Weights of a small transformer language model.
Size: 9 layers, width 128, 4 heads of 32 (2 for keys and values), MLP 448 squared leaky ReLU, vocabulary 2048, 2.16M parameters.
Training: a variant of Adam for these matrices, 133M tokens, 4062 steps.
Each number is 128 + 24 x the weight over its row's rms, rounded and kept within 0 to 255. Layers, rows and columns count from 0. Numbers have three digits each. The size before them is the row's rms in percent of the matrix's.

# layer 4 MLP up, 448x128, rms 0.078, rows 304-358, columns 0-127
098:099145193116090132157107138156126143114097157142105106159099168155141175182102114130103165136137106157141135107113122146108124151099091139097121114154124136139125163128114141108146153137138138143154123133165157134116132120109068164100113168095138146134145136086114139127094146105151104164116140138118125112120142149112090109074131094143129139094123176085139149127099097112085124115117
103:121127122116163109093100115142133103156138133150118100134098179144101160109111146089131150119099131157141125100114113091116129093121151124087118088131153121147136120154094150117084127126161120144144101117135134137077103117159139132158129132118176105055106121114144164092139110124127128145135059146117139083108089144138177157096140142107150106138164148147156112118128104118160145100145
095:158152141151117104104114124142150106133171071113146121151093111102132110145130154142125118134110148149095135117164091096109047096161150115170121118159098100101126110109137133117112099138152169102116143115076138149109126185171131109082142160147111124176103143153123138144140139138128109132154096111129117119119088092156153153115114152127131132117132135137148158152140139080122106126157
090:069148131134092166162144164106100114144077112182091105133074089138103088133099162143140141152113125158098128153139150139126158139136109154136124139104099146151117139129116171107120136125122151113132155124130149163127116088153138123154136086141110085141148105157119115128111116120117136139157101087120119156119129101165166113153174118150150139160121156123150090075116132107094111124126
111:136120135123093115120137175112156118104103116070138085131182148138162107123151100162126105099133089106141104131138092109117108129150117079105089098145131116141144154139133088144148116111122107149108140118097111134148146122094146132146121117119163147125175109138126126130102106181123147135097162163108114123163139115130140153141098138119126159089109067116116093161122140083169165164111
101:088143162131144127106108128137103159130110115101200127114172132156129124137118100120151140141157080101124126123106145080111114144160126130122101129154115127108098116161173113097094079133137120121106134170134083137097145159111122154172148117093123114121171117145088150128124148100122139119098110145110112095123105135081158085143114129096105102117123118132126088112138124120192108107098
114:130142128110124112144065104136147121116116134077118131089095113102147144138118154148101150164102103115129118135106116135144110131138072067156139133133132140126102090091132132104127140139113155101117095126117124152138103093085128121143145118125143156153135131111092168160138100108177144110152143196123143155151100129137157121177118143110146136083116060142130123140119150176122124130096
103:073122087144121118168156149121126121144140138145141127141095139102112150139110127158141135138079113101149129149144111164139121164123117135120138118107092126167164099108216159114149126113121109116114152102153152130098102151150163159096151132121133092114087094130154100093166141094081125117102118127111151142138079102133126114136162124103132117078137142120158121122118145092122164128163
110:143139115144110100147095102164118154123092140134113159158160143136161134141120143114123154127181077121084086154134087113177134170149155115119103119121101135119121146129157100099157095117128159132108132088131129121094131126106131124120130156155131163082154154093119128139078145108110139134093109163089149081145117145115168131098080158111107175127162131130115136141139149145125113092128
102:134139143112135128153107110168143143116137165154157164120113124142176085114105123142119146133132060119108143154131146103125155115155110192109133127130135169109138140130118077148123149074104100140123121159122124115108101129102122128153136066153145130179138131150112121129165139144102108117112166109106126168064102132123132107118115097152119097128099151170143137125110146090155095123156
100:149136074124144091114100135122152147137110105141132104148161092101103141135123137137121121141122131118151131126137136096095136119123145116143141125097144126125156144153131172129132142121193119147153180182100096147181161173202080160129165131119100145157115098158128137094145123092118134142100123141131097121140120148091123147132119117105133132080154121109138167125143121119104080110159
081:107128147128139125133124129098153134146138122131184088160122131107147117138115143116183103150165144108125125150105135147118141152095114090133173154119098115106132149106135126121156133118125090123123140120111156118100104105112116105063107138129162167115112102111150102121088135097133128094134090082122107153100147157090153105157146169136089117121156097142130172124144159160191098134092
092:146144140153169144150150119146122109161137115122146102122156169116107117124162126175135152129134149126151139122121162097147070111155131171124125087114133101130127123140097128081115125076143132098151148136128142130137103124103143115178135136100146139163140115135085128118107125129131193136127105143113153092087141140118118141120140157140120167143111076173127182134106172136152087078151
102:148116112148145071129151145131113125172103092099150167137137145151165088069107116129093146121149100109088113152111147109130143145166148140127156103140105116125094134145154101147097112117112126139139147147161106080113118108166158134167092107128117114088132127097092131124082102166137157103116092151124135113110143127141117108131191145116104159146106108136114159105127132158153089146142
092:118107113090074155155108124093132117152070154192138144103113119108113097143110127138148131117130159122153080113113134146131097083120161101104166118132114134118129132078150159134134139139136116107163186127126136108140158116129168132129122109103128096144099120115131142074155126126154142133131128148140094109122129106117090117116174143083128172110167153183152137140121145147118122167127
104:140110146135089099095149147145143146121123158123190146132123128158136119114100129142146108096183136128153090160138130167132146106147143167125125116100086109145143121161136103121108116166182171103156164116113134124134134120101139108112141115149127153129120152130139093141059084132106126171118113160141115110116105148118155098137095128106148114113064153129091134178118127171117128133125
103:191140158105099162114124162123091139096132148163127113163147131108149102133104138133102116106150143138133167145182111128145099115143123112123161095102099104151151091164145176121117088134166096099119134117120179107143120146098118109130124130152131085133110174140121156168125128087144133126125116140129111088104138111149115108112127121121152133112132128143091120185134150182085101111106
101:088136128144167107133147122159107102111113135159114106115128163076138073124115148133127124114079131115140136103123123115167134112161110147060161083128097159121143104105118133091155120114093127148148162129150111105127089154158145145124163141105123144133133099100125091117113149131134086164119124159112157163127106101083105105122132115139134143128143151154130093067124127126164127134182
110:164136144139152164115115107133178164165132065125165132107067091124114117137140150122095141133137125188115142158140100105117100170147120145109126097110128139130107096178113124101112120121137134134138148138165134098183111129133136184126120143122126126133129107134145128170102142126120125132131118166128105114184127112095109165099106109123181095160153156125148135138143111155116087122151
093:128138139148155134125105114112121127123104162150138136108108117105122115101168135131154161124132142136138160123088140114087168108097108139131084081109108148097137130123110146075113141110105153188163154121134160122118094145122130138072131104135170119093161123163121107148147133153144075104100080133113138128099125171095190144147168151103126123120116175110145099124138144136141106142121
097:146150106122134133163137110154135102140149140115107161117106133140128106169116197104159135123130119067143119137139119118128155132138168174106114125191140141112145159168138137081169178162160138124137173133100136126154139086130118122108120138125126128156129140112124147165128137054095145112124114121109104107122123119120135139083136137086119165140119132124117148156104146138116187098108
096:123145121148124106110168149105141144148087082152117143111143152151134092125120123123125148142115105141110106127154126112104122133143179127128159147093138129128158124137198100092114080091158144106115090123167144126135137108149106125134169103095159113130154163128121172145098129121146104150175106153094158165155128082129116134100139137116097115124093141106150130123087110124165118068112
101:121132145105119118125137155144093159132109153133160172090137127106156122129131114148094124122171131123129099138126150115142094137179083129134151087153160133151118156148103077144125162090134109101115140133170100120137111134107139113133115135140138142139101143168121125089109117150107085106096148083108125172152087111103110142185182150139168120115110093090097155148123106112154147135150
118:095140108173161127164133122143161140171165097124158125149146153153145161106103125119109113107164079101092170109152120141156107134166113143103104108099117128115141102120153113086137105141093118123143136099128097094151132124161167140136155164140132170137131164137133179101123108153131138152102126150146078167172110141113158163124126174131123138133134103123092170122129140158119114131152
097:096127138147124110117092146142168119157143157066141088127129118119093147144135128154130120164166111140104186168107124132138116111139136084168097112128124116139130075130115113086110105171128116146158102104151106176106153167147112136153111108114128121127072145160081124145121112125121122099091124149147127113133085113134148096140154113126144121116144182174157125117149129121128085127129
105:109158150159140170141124135110154125138105138173154111141140149096163105135106119112138087100110151141137139164144139179124073148167117080159140144137105113094147087110145142081142101111163109110120147115107150105109130152101180139124122140100093126120081120157076148118096128159122160111131164141150073112085130133102135128144118121133121137150094123114106141113150111171112127117121
116:070141133133109121126095125091138131084137118117172113181130145140136108103111180144163151149153146092155145155112159108149152136132115135160107171153152125159110115145089127106122177143126133153133146108137103110116116122088109150092130103142080095092102163179131122148162124134115116177136146114098132156148133150149110139149126149153110167127142128149139104136133105082083145138144
090:136117133109139115112168141094134094148135155126144114138113154133127087179166170156143120151112114102109123152155169127100112096104113097154128134141131103096128140133083129146114122145154118105140149140169146142123118148159116146106154126127126094084146094112154144081118141114181171130137089168139078171134125105152118153090114138116087113120142146106135113129112169126171135114067
098:120142143141137116154109142178135134149147090124181127138107136115094118116116145148150112120139132103139122169110106140163162174159168094104110129140151138133117154159134120136085111134150155149153119102124108176089096099148182150148067125147129158093125116120119156093158083136089144132117100109107144165129127161173130144131122127149130158144118112159120085082104129101150134126148
101:121134109141104168134138095120116130190134127151106162155151150128140109127065122084090110125135118142137133178135095129132136140134127169131125114118132099131116082126178107128119121087141120183143160123108123063138142087115111090129147093164100119147099105100128089135126141151100103126115163142117132119134144149152082134143132151125097104111126147099138076167129089163132129136138
096:126127161174116155135175153124096123138160120135075085103072125119147122140167104126129139111123140156135147150142120127176142126104136113096098096119116119117134081124165120082174139118147106167146152157145162118131118116084077121128173112128131103125107129081127144146128133117120120135101118117123166115135127082142112084173127106117137081130164176114136142148141136106119146098110
115:093135131193109131130096155136137130132140145108140130125166117121137169133159150094108116145135086099140126140113134116135143162115122098138114118141126101115167128114099092110156143143160175117143144093107120130136122131080107124174161134143114171088104103141067096105122151122065142161124137160109163089132080129099129184120134136100127129087117113147103141146114151135093118123138
099:117103115117123097150136113147111145118107116123094118134121156150176146133147143128133133131154136133154135100118092056137111121123116141124079096165103121129122133139157154137214158106169146150121155154130110105093151103140140106126144131111180115164153110145128123169105160125096097159116095184140146147134145130135142129116106123074123112135088157137136155162092137160101148120137
112:091144140107145105127079132131107130143112150115151101091122132099125135123088120154110148150128092114097175134123104126127133092131151123142157142124143124150194084140142104116148090131140123144117110141100181119128141153130149115128124126100132178090137156119152153119116092139088134108145154180148136139156129184112110097127098117150126137138087106162117126125158154189160105137079
091:109140124069189101184121138138105116138108178162139117115108154130130121149123081129151108118094130131144114116131122133138139101171112148126130137080122143135140136147127126121119165138161146092141132169134136090110107083115117132086110121079089153118142120123133158111157151176140122131122121126121153076116097137134093132113138162145125104081089097146162090121089139151121169115149
106:114158140139093128170090110151155125107145174117121126133140124158147165159119144177153118098127091164131144094167116136093145158164120158139137127142092116164150145099132122124145153089135154116144129149111116131137170126138077107163120132131178124147131162105123149144114112092145141069100121128129141140113139105146103163094165129111096161137119118109152185146093110174108140132134
107:080136113145144170116097127105089147120132125119156137099178115120093126109170122109124115151145132120100151150144117106110118106150117137095066145113121103129137096141148125110149073118116086171094123138111183162063122116087118117140094136092123115142162122108137105140127089128110171104118127109098099151134121099154158133103138152121137095164121128099156136120126114086136126121168
106:146145151145105140155109145121130123109127114151136128119181162154150092122131102116147114130127083126149156135131143124115136103189142116110099133166153094118123147139100126120154112128081131137116096132131137162126141084122167129170128133127114157112173189133081117151162115178117128152128144133136185116136143098125132091119103149113111151101159136178120133119116120182183145125088
091:157139128093115134104095129113145115140093172153160112123121147131098097142125126121145141084151101116151143132139095120089109135138115130123069116090161135096152086135109139102136111096170114089118167123124137095122135089169174156117120145118138141103147127082153162123130183086088134174145127164142105150087103145130144113123161100125107130094117122151150139126151147125154150112094
097:094135128112134107121123164083112114140126135134150165141137133144143085116148115091104086125119096153116166154102162125130106166103173057142132154129110137128121141199126109107152096108146124130135158156095119092097104157097114171168126117145127146125152119087151114105085099114168147094123116105109102118143127107136147135128087157143118132117097101130100128153126148136085114143124
099:093141146095094099131080111134127076106125144109139080103149124142145125134146069135137141111170082163102137138109095086125099134118133123139114104136105142132127122133119120097179082139122159096130118128128106150107097145142162163118136139098123131097142131139119131126155139123121106122127131080154071137103156124174108174118166106104151167121112154145129130135098123185153151123097
103:114163082135126134142112163126129124133136175133114149078114126123143129110108153090165147107077127114180131160142100101093120110128114125109195090187118147154122094121143135089161132130160134134119141112142111130079147146145156130102108162119122153133089153102112139139113079119160159123141114142107104095164158130099130186116124117107118106098116129092112144164117126117128125140148
088:158136158125104173126168132134132131103132185145134117154071144126120136120124169134148096133087127134124131117110140138138094127137108155160123132152147107112123099142082182133128133160144153111111159106143187087082115117182103158125129092150086099133123125164152134126152118095068160115156106122107120113109135095116135130115151130142133104096109114109161135150136099115115130075133
105:118126121146129149161129123096143130077126120154089122151102155119103127163139144067123133126126177126121150106129131173123183123129110178125116145125127158128116143145072130125142130109102142176132122131129120088085127114146128125116164098122119106132091111093098102125163155123126108089123127094115162082140156125191112126144190090119137100096138152121131105128137104084145134107113
105:165156132084085141143116132103141123153145179147120142124116120097142148148145118122143070129147164148170130116156145151097094090135130127115111117143079095156158088166110131118135093119137141104133157101119173117152123138123092128109120156126125086142098152127194106125140132091155091137130112116134153118141146098107121161086125146086139075129124137109110107104111134176121129123152
087:139171149124128121120178104172125130120151121122093133119140088147133154162124181136135149134145131096072122119112105090091135134138143154140150153119110101125164171178112148154140126104097099122122135097139138115104104081116105137134140123117149117099087120135140119125148166146150111153171143137126112099123190116121117094177146158114148150102151162141104130091115075134109153103114
108:118107136092099163137102165103115120163103123140150106144144175156108154113138132117106118125127150175154159141140089127147124113188113133144092117109142127129128138122141138134169087105152097128136141148095095095103115114135171144127085115114170152128107148124122160110133155133122167151077128098099092112121111073110150095087140130090109119130122096109148147155112128105183151134103
115:165125100120124088128103135135102112118137127145140129138116161113112129153127094087115104107157100119126103185123133125114158127158127085078088116143076120134146174150149099119142108105146120130111125140129125086156135148117118125143140125116189138138134104105147105142086167116155121135111132128112135133127138142119107125108097150119060135094138089116089123181167141170172101141077
102:132155150189083125127103147141150149145138154143142105090093130141116124121127107090114123134099105097106109144103137153143157130132119189094107135077127123107083095127121102112165151131102122129155158137145132155152136058127126117135149118124109139118141140096125156151122104085116143158122125188106129165162080140138102107127115108110092127110111163141091108096120134138172102115129
100:106120137101134144106113122066116086121122115125146133131119134149096125120075160133152140135113118125107152110142151086181158153117135149130117111122125081113185120130143108135143138080147175143158152118127169146138148111127113132167116174153085097179145119133111104103177122141151144161121152119134131146117114090156093138141086176144155117144107136110134121145105082105149157136148
104:076101101137153133142147109119120142185114128103155150122136081126154108162133141133123098137151119137106189139143118126089108171122151096080134147097106126127100123104131113151136112076094135116121121129107125097134153091099098133140140166112110168118139150104118120131122134122126061142121123107147158127159197153127123087146143082145151099138111103140077135116142125120139096114113
104:123134071166140100153122148139118153146094155145141145110122128155119120107112100149143197125168089125148111136163115111161111129144125132116117093115145111138112152086133086087160121124099099136120141104142124140134143131150161130183133137107130157092105121156126155119184138129102149142128095098095161112146141139122117130142103116086081131151131164111113144161157147183138144153172
096:118103123163137121111142109153146112112128121087106154124126092120113080139112129092139153132159108090164104172098107114098162128119098100161171131152134154135089181144157120155181101109128145148124154118142127123106160109104130105157128080123166162124165138149128143131131169133137147149154116128122124187146096119135097139167123148137133152107127157145094136096119165156136091093143
108:121172151137117119185129105151117137145132142105175130120129187104127157113127131119113161126091077186163121120130103085153104133159114113109170141123104182128139092144145118054147119092123139148122129148115159129134136118108134164116080102148118119090127120091107084131147141099134096148100111173130136141124136121097121101109134106142103182141119118137133139137133146142137128138154
105:134155109162136149164129129145168096165099130112085130136124116153172113143077089138120092116141133147177118130126122142147159130123138107133108136144079118113123143089174151096148121089151145130135142125120137096135143113131160123144068127122146141096155152134104163139210098142175137135120110112126139114170127143129087139108092107110147172142080142126104114123120136148149120152139
# layer 4 MLP down (transposed), 448x128, rms 0.0565, rows 304-357, columns 0-127
101:119126122104131108144150142133154174127129094143108165154097116147159111127153107160152114153190129070138094080105111089124139105133116128141117136173170147142083127128085138129132121107108096112109095168068167159107148128125171129135135112100111128132142090109142112089155144145090163124131123116113169090125094128108108155161129135116162087129140153146136134110125130125131142102117
106:116125184087115130158137102146124129106106149148127120137097130079101104123126096134104105117138106119146118133153162148163137137123116100098144131132141155113129150098116178100087135082136148109167138097133134110160126161169145138132153108171086117119112079105120126101075151121091151114121129104166141157108101125135153131133120115148081103144084079151111133133082113121087133107103
097:158104158111130138113112132134152103091118111157142100121168179141090126111129182109142090151154170127146174139114127137123137085135105102144116119166093162127128136082091110163126149139149123118161103152159144146167122083167094161120148116145131161169128080150112093102109118111147139100116157153145096135098150113123123131132127094154164125129134167146119114146131160157115104125118
095:117150128123145115078143115122092180131103180095108168176095131138144151120091132110111142121167174136114112115161142112120113119134091152115097163104068120128104139115105144142141124153135101126119124118181107131099130138100121173131136094169127108159140092161181128140115123132086121151151136129148142147146115127120125124093145102107117168101138125091104130139115133176155086145129
105:138125140155122094109100174151097112125096148093112120076136113164133139126100126128116081161121126076143163060162138080141144123165102156118142124093121098150145116113180102138126126135131104147086122084097128117146103133096147150098132126100142124116141150121147133110116158094094126115192112142172100127147134106150134159122105134142097114115100118126117120146126101134146093157114
101:190115104135154152113158129120128124113072111105108113101125153118083129151140120141129119090138142137133116143111130161132147116171084168157146111167145104105138145118127141127138132086143116147143145129104135170137081136146189140093151117156169125156139100108074115122137127165122104132110148146133142160113099090132087124082103127099131183114124124144112118153135134182112127151101
105:104107071126175147161141141167099097136149142138104124135138109131061147122135204089113109138152139098149151141131135124115117107107138140124087148135137143147107132123147131128146124110070125153125109112098125109157106126134123115126141129107145148098093127149151102084116136101122106106101077132094111117110106168131150117086112156084135085159170144168102160122107121111119137151130
105:072099128114130112120112133171100119118119124134131092134115132120108139176169175106092119124170165133155129176109122114151134110103110124139094162167072121134127139138160126124148101148166142094150120090144157135094094177133102138160131133113128095092103132136144089154159141126114142119139136160103104145148138070133141138147117143147119105130163095087118099118149121118080129098118
107:132145182121146112151114139094131157133086115110132150159134125117151111129149142114135140182100127107133101073179134143193118137150105090143128111159129109146135125127147100141116115128108149127128123140157149122092090143105087108126126129116142146165127136195121153171109109120161095162128118146139133141129141129163132119091112154192125113086164119157128088130101092100100140113127
104:134108103125174086141118105143143144129138105160105104149111126151114107151106122177105147149103086121097130086177122146171125116132141142164157112126120118125100109134073122151088128114139150149149157164109187117116141193074161112158131090114147135137109101137104107126130109166153113135097146122111129097122121120111138127144159139155133120161120126170111126117094119089121095124168
097:074152153101139128122136145150133082130129140089143078136127172126149112154117139138158137113163156138148148117073128176145115112149111154154118108158140115115144099157110131126120122104099135113135082099158138123121096147091167094137125161099129131096139103104125143151103128144134141128130137082152176191144119172153145113131115099106106128123100152125176133103124111159168116166111
096:148157105131113155108133056137148123129113135096143181130141139112143137172115094171141125158128134139097147124108113138133093140092057148129114161113116140131123145107065142158153166112160136128089125127154141173121126133167141129121155130143159104145149121087136140120131151176150121162108142123147132156110116142148144119132119153123128158090101127152157120102183153134094141087136
090:182102106130132136123152139149111152135148121155122129132115127101130147131191136112124134095120159144141140107142118067134122105101146095160101079118111120126134148136134103153163121157145076156143164139138111179064133144131166138153107132146142155124169147070152096160104087129101108119137161107103084109148123131100130142165101135128088146132171116157134132148134117135137132124108
098:140133173122102129127125147110109191118125104153094140120151116148133126138163121139131106119112120138080106114131136120102137157111117096118109113161161132135102103116122147129110076158160145092091159155126159129134123141124105077133109127150111116118095095150100155148149138101092129110121113115162152117140106106087139167100097098088145114101045095161109122148121123143178104141121
090:143159125122183135141115115123125122064166107100127138126137150150138166110110092118110149125118123115056150105108132150101116142137128129116177170076129157113119131138151128102158115136155120119136110124094133141087140133141097111155102131127087138108090117141112118148182138158123159125160108115117160184105100126104152155163096140147117120118108124065137125137099119163103107110136
102:145158115133120126087173127090102118142104161125137061092128158123120102140137097122101145115123072127135095083129137190122166153171123131151128146108112112159096115130093113122154095102106089174108106167158148139132110111091119105129156155143121101126176149180103126146114097130129148139131115119117155120158147102114136150143142137134116145148158139079114104142130163116123123139125
103:108160118137085145230100098126135091130111114141140085092130137150113140147117161145133127087142122127116109096128149144141095156104152115152132128138095139158131128143121108151132128114110115094148095129131176144107149121085127152140124125122147152093104147146093152156097146121084137073144135151123141165073114138121142114116092093117118113142170107131149154121135146129158161161129
104:132119175093140120136141122130137153095133094170120130162116146146125087106158147120095124098140124089096164124120168126145151106174140131131115113165076129125139128092154127128098107142127095117134163129122127127130081142100150164102093151046134116109168137125121119106113142127151129109103147128115138107139106074136115163127145136107144134142180107099130165102078139145124121166161
105:076106119140122120104155116140102118116145152136087122153162148119135138141182094101149118100160122076115149108106101128153155063131128081147118103132143104115134135152128152109153141108164123139134114133126152147139071130106141122149104139134161105140100100092086101117157115134142173125107143095120120138138084106134137103181118126127185141104115100138144105124138167153177114141110
095:155147133131097139144135155085113149118103092084165113122137182135118143078130125099154141091121124133107113135103132109157094120108129167141098098142169129128109068132108146114106108093135144112180102146142193128142130132147113126132100098127116176118149152110117197111134122162097134129130158124103140160173104140149130159100162128119125125123123112131155149133109106129130160110169
099:126142116182169090165116115137152148143135099067147152122116178140132128121150120127118102118123147112142132111161129154114106158130100099150129112175139103110107120132133137103107124126118132143134134169154113142141143138137089125154097151154150120139145214123129121085130151135132107129107118182115136082121130121131094144153149109094109149126106082203100123128120123109128098171108
095:080115115141052145142130102097140138146129102152126133103128121137114119115128101122143117133070147121151134104156143124158139139128099124143146116141147147073117110065131097111140074144111086153144141160140096092150130127156138124078126114172124171082140190124152148129114132145120140136131126100150114127095098110122173120135138100157134154085140153090137099119109135119147148113126
102:091156136156132136086117137105125137108172153131129141113115115124136147106152122156090172171093178138120157149134081122148096104076103135138139136129132142146140125088144114112123084135132150143110131127136085135137129159168109116135157133130151101126141093146087136133149114132206130089149104124121154114114132167112161115089104147074109116120109122160080150108114088116118102140122
113:088116098163126160148102115134103133131135132110121125098153093098113086120214181084121123106124113116129154108164089081080117155162146147105109117151121119154119165128103096106138137094159148083127132147141114186129144164099105167139127157128084124131117148108139120092124110147155139090128122097152123154155109121118152136106100125157114139136140121134137118143100146119110123124111
096:126145144144105204084133114135155128086126128082099136131077151115121139124138167138110151108109129117129134119115128150117169079162098165134121090124136128056139136143100123103113165080166138120108108115159129143157127101151119137118142154108138128122123103125080155125098133119121115110104138119161131144136113191158121116158131134135148178148137107141168120116122139141107148142179
112:130126138122132129107094102162123126130130127114129154120109132093112089132158117112111163136186140157138087109137117115126112152103096109161089124104145136058129204133086132152104130142118125123135144149115142160147109203129160121135137167139137125134150132130167121135166160163143138166119115152127158144124083117143116093158096148104090122094117133172166136130135124110158136149139
105:160126118131171099066127103095141143154151152109120135140120148154152108124089129111124133114111129135104093169162123106129127129125117094152124082056116136160100130142105137197088117137111131155103142132102099121134113124130146099083187135148129135112099147121113126143147127121101105162147177127093131096133112101106144129101101153159158092131127160174133117090127107129128136103128
092:121156122149122159079099104108111152179112127143129159142116100135135132107109140103103125132140168117125140147137134169132110166086118131135168140179120131099176170188140094149140124119098130117128187123170126116147155143140147141145134131123123163158136130135148116108120112150141117085159117122155069153139084121115138124115111139111095143120111126121062122147099114119093125074125
096:198116157106152162109131133082120156114125125073105104143147167173083150129135138126118135143116133102134135145137145138113136100134104081119160120102142124105159125110126113147145134124115093120152146110112140118128154096142139086105153123157133150150152112100087087161113108130084168128150133134092145176133203124152157152115126125178149136153139131143106156154140106124150149109132
100:144124162148150144115123123114123113145077127137127106122189129146121127157124153098124086160141113181129104144144156145122129114116088118142094144066131105155119138128172074079136126138141115115099140149096144154094150097157111107119129151115145161137157131131113141154117103099121116136076097149073148127132126073179123105131128131131131144131108139170103116115139147130112107076158
098:136178161121168110109076114139144138162106084123090115104172093156139144122116125152096118139132162136106115163125160063070122108070161159112144151110139121148122149148074136116087132154176097129127128102108119117102129111129143127163131155132152112122123112176104122141109114114129121107117133118113131097122137149107180137130099153132124145123111131076133144105115152097133132152130
112:116119138129157153116138109132141139135098128123118107167122170164133126144148127127105122117124171114142142115121146212130180098152135099129155121140127111116095144123167145160152139092132088149116132149161098118144128094115092131123110084129127143138160173100152169134111124159126109093089113135110145153138160157150109157171083127154154127112131108113151167154161098077138161138139
098:168148173140112108088169114107128103145122133102153120167168121141139098115152172129135140103152088111108121112106165088110130108139105104146151104111166127104117117136125146124126123132130123107087140123092094155119124098178099154159134132118109199098108163167127126108139090142085121115196138141094134108122119165108137147147144109146136137119104097109097133133144134133125167095111
106:147147123161099130103122142151128078153148137142146136106057146127125160084127169149136180118144116162164156158121122142133126106129118152098109136216127106123129134132097171108148140120139133123128159140119151128139137129158139186120128146121105099111154105141081137122125152161121130149091154097083119120131119125120142140104099166157122127146160161110080110128107110093110144105139
093:109137129134134131150134146150101094135125126146106127142150098183102080149136135103098086090139156123116145167120137134136152128112135135154149103133091140136135156143129121085095081160146147108069112122082108126116102150122126149079101140138158084170120108126155107165138120113115147139071137116123085144155094117104178140132165116141115166106118161102112100125091124147146114149118
102:143097129130137095102144109141137138188079135184128124112101137142128119167130117139156162117137142129102105118085088114166095062153099120133128098140148139059113142088140128169133133127112148120108146145118141131134118118182153117162079118113132150110135132074101139111143188155100115141115103107101115112106151123131136122147094154086132132118116129147136155126103123133101114145115
104:142165161132109093141185109111113121142121126103081127111116120177123141144098146163144134103113130147107145082120164111107129111154140160068144127132108163129105109120080148139146140135108126083087101088130111122098158077131132066139146109162117163167101148152120124111164106122132087135113106165102138125119119132172101129159125096151129119112115125153143165125118135150124121142151
103:137132118110121125119134124097125092139111094157178065108129150132118173121114178094096153126069182123155099158124133117143106110105119132115163154133143125125080129118106116135151154160127113109123107152119128096158121157132145158130119147152149123136127131115146108150120143137120079170144161111187142095147100133111126157084152118148134137149158118173119139142171115124114120189129
091:079144075135135176123099123113125081134139122147136145134110114088122087096130138107116125102108138145172123135145094134140114147105127112133144137142124119128099104107089107120087114166146103128117121156144162112136116109140100083169104142185148116131119153098101141105098134141179134124173132106111083174118125133125186135132178106132087107140115100099119121131145098079116127127114
094:116163092154138140114155140114135163121120146101121101135132109103135107118102139095155111069163084160148118115121165141112117152109103078110149221136106100126131157136107167148120167121111126109127115149167123169117099166087111137155111110106095127145115138118146119122118136133102147143115159166181130125178130129126096125125154144157096146135104114153145122118140098139152159130135
100:096107090119119210118148144163109123167157096105085111119107164104113115091203097113111115185086114122163128129096107127117130100155127107149145104125152157118116155130119128133147156141143097088117127162119084134110121104103136120122122159135107133140109127129103116129133132181116151142104137088091156124106102158134125104132129115145138158135166143137120162137102104103109106133146
104:122147112163168104148123107111142137137158157145154148122095147121141161153113113118137177156096133150137143143137127121139100129115161147134177135141155124082126123160134147120173130112096133083124158098179139115120144093153157158107130107146119120182126170124113151156141157137108150085171116105133177106166140100095127144111152135112127136111102118134147150176106109144068099122148
088:151130139122085170115135107134149138121114150113131169128158115128150123118167111124152124153154149128083153150076105094142130133109125116090111096090111129129116165112113104125123134113154126116102127132170097108167132106135116108145177196115059110178129183121144161129094098133125111149133136121104123147165126087137135148094144113118114111130094115159131132139120125101111138135190
105:115150156128114128112100170144140136197114139108133133114153120156138102133132127111139120115170157113148133139158095128074089129156140111135120161123103112117126128150124167093143063149130141139124134124124146106124142145122167105120105160124155110104143115132122134127072073137105118108114085123137119087159121109117148185119113136101188125124176178171093136133139134160144117148133
104:146161143092087178135112139166108134118134127090103088141127113131087122132170133109187108140148112120090142143110160129102131146154120155155116142136129103122103118131136129132123139110121110126144146129148167170152140142157137103156150123127121155179119168139066138141170190129120172146146153179134130137100139147141149078121110126128117140113154128144172091129105088157159128124116
093:099132089144141125103119131118132125176157103137102174172125057143129085115090149160099153141125117089131123094148112143103142174127124135135131092099151131110139131103157156154108159110120080139098120116163140123160061139139133159122105128108121107127120103135136129102168130116140170104138120155131146116151120114118136098164145131121135163119101146129185132138081107107146104165118
109:121113094072171106121103090153110097117149100126139105140092113150156083149130146133132070115145134133111106098106182131118117166082121071097107159132166161139099115136111098092126150141074146121091137149126114109137132099129158114117115135149119166094138093117147117119137143134157105114179130133124111137121095146157111120143123109149107111140152140120062117123121115145125101125106
108:149156102092173118136136094131118156134136128145136149124143133136145130104129115170126079091080086134105120119099164138129139143187146107126131155109115125128161157126121132108095151124066097102122091134129138143097130120109128119120122141172130124066139074138094170134127123107103137131155122159129137141100121128172164156143143141125102117093095143093169090095101085119131141127149
100:124136100143118144128128097152136156164117124133145184145114145150115156121147133121166132142170143113141147165142126139106153118175135098088099131169116126127126117112087091132096087160105120154079142155142108133116139160121157164151137127134185106179164101131125134150102107097182145098157112114109147139087121121115121143132123116131143096130097170079161158146126120126095142122092
100:110130143147102083112118133122125141109136126136093086098140115157128129123096104129150128146160110075152134133154091147103126122149111143128155097164111120127148119142081142140116139126188065139115163137149147150100138154104142139098107145144132121146119093129096138146190110155109111143091109152133153114137095072135114155096143139156154109126155146096119107138077152154115141083087
104:162152098124135153077107148071144111103124103139110131114148183146142105109116158131112173142100108121159087132100149108111128145109080170124152108117128166110124117089114149109146168171144117134104103135089098149155146151092143132117161133106096105158131119140138130129102143103094105150120107105161117101160102142120124144108141160140123075137141117144125090139093092109091106133145
103:115108144139100157165138119114098158128191158080110138112140120084119120124140174113126148118107140163138130146129109151098143134155143084092069135139170147129153109170141137124146098135137129115078101152119182161113173143155073154103123172135106136132151121140147130079108116126149113155114131121099126150117133178103169111100139149133119139130105104146140137152131117130101116103120
096:159122137145124141165169097110115114141146173129148079149121146056124131122174121140137103136116152141119148100143127150156083128128099138114107102099073165136136132069122128151139082112131178109138132135153108132167095145157139113100117138101134091146119129167136122140180144122111148153155115138121105139131149104146176107130124115120115154132074107145137102140119140121120171126085
102:137125141083097096165118139108132121122138127162127108102095101176142128183103091110150167104134123160149125177132143138147129123131119130088131153111148077123126136129115167141127129162120155101137114097141143136140121125156129113129110102084138110154089119130114088128131123117131108145137156126147116072093137078119141148085066158159099089136141111156079139139139135109131142183114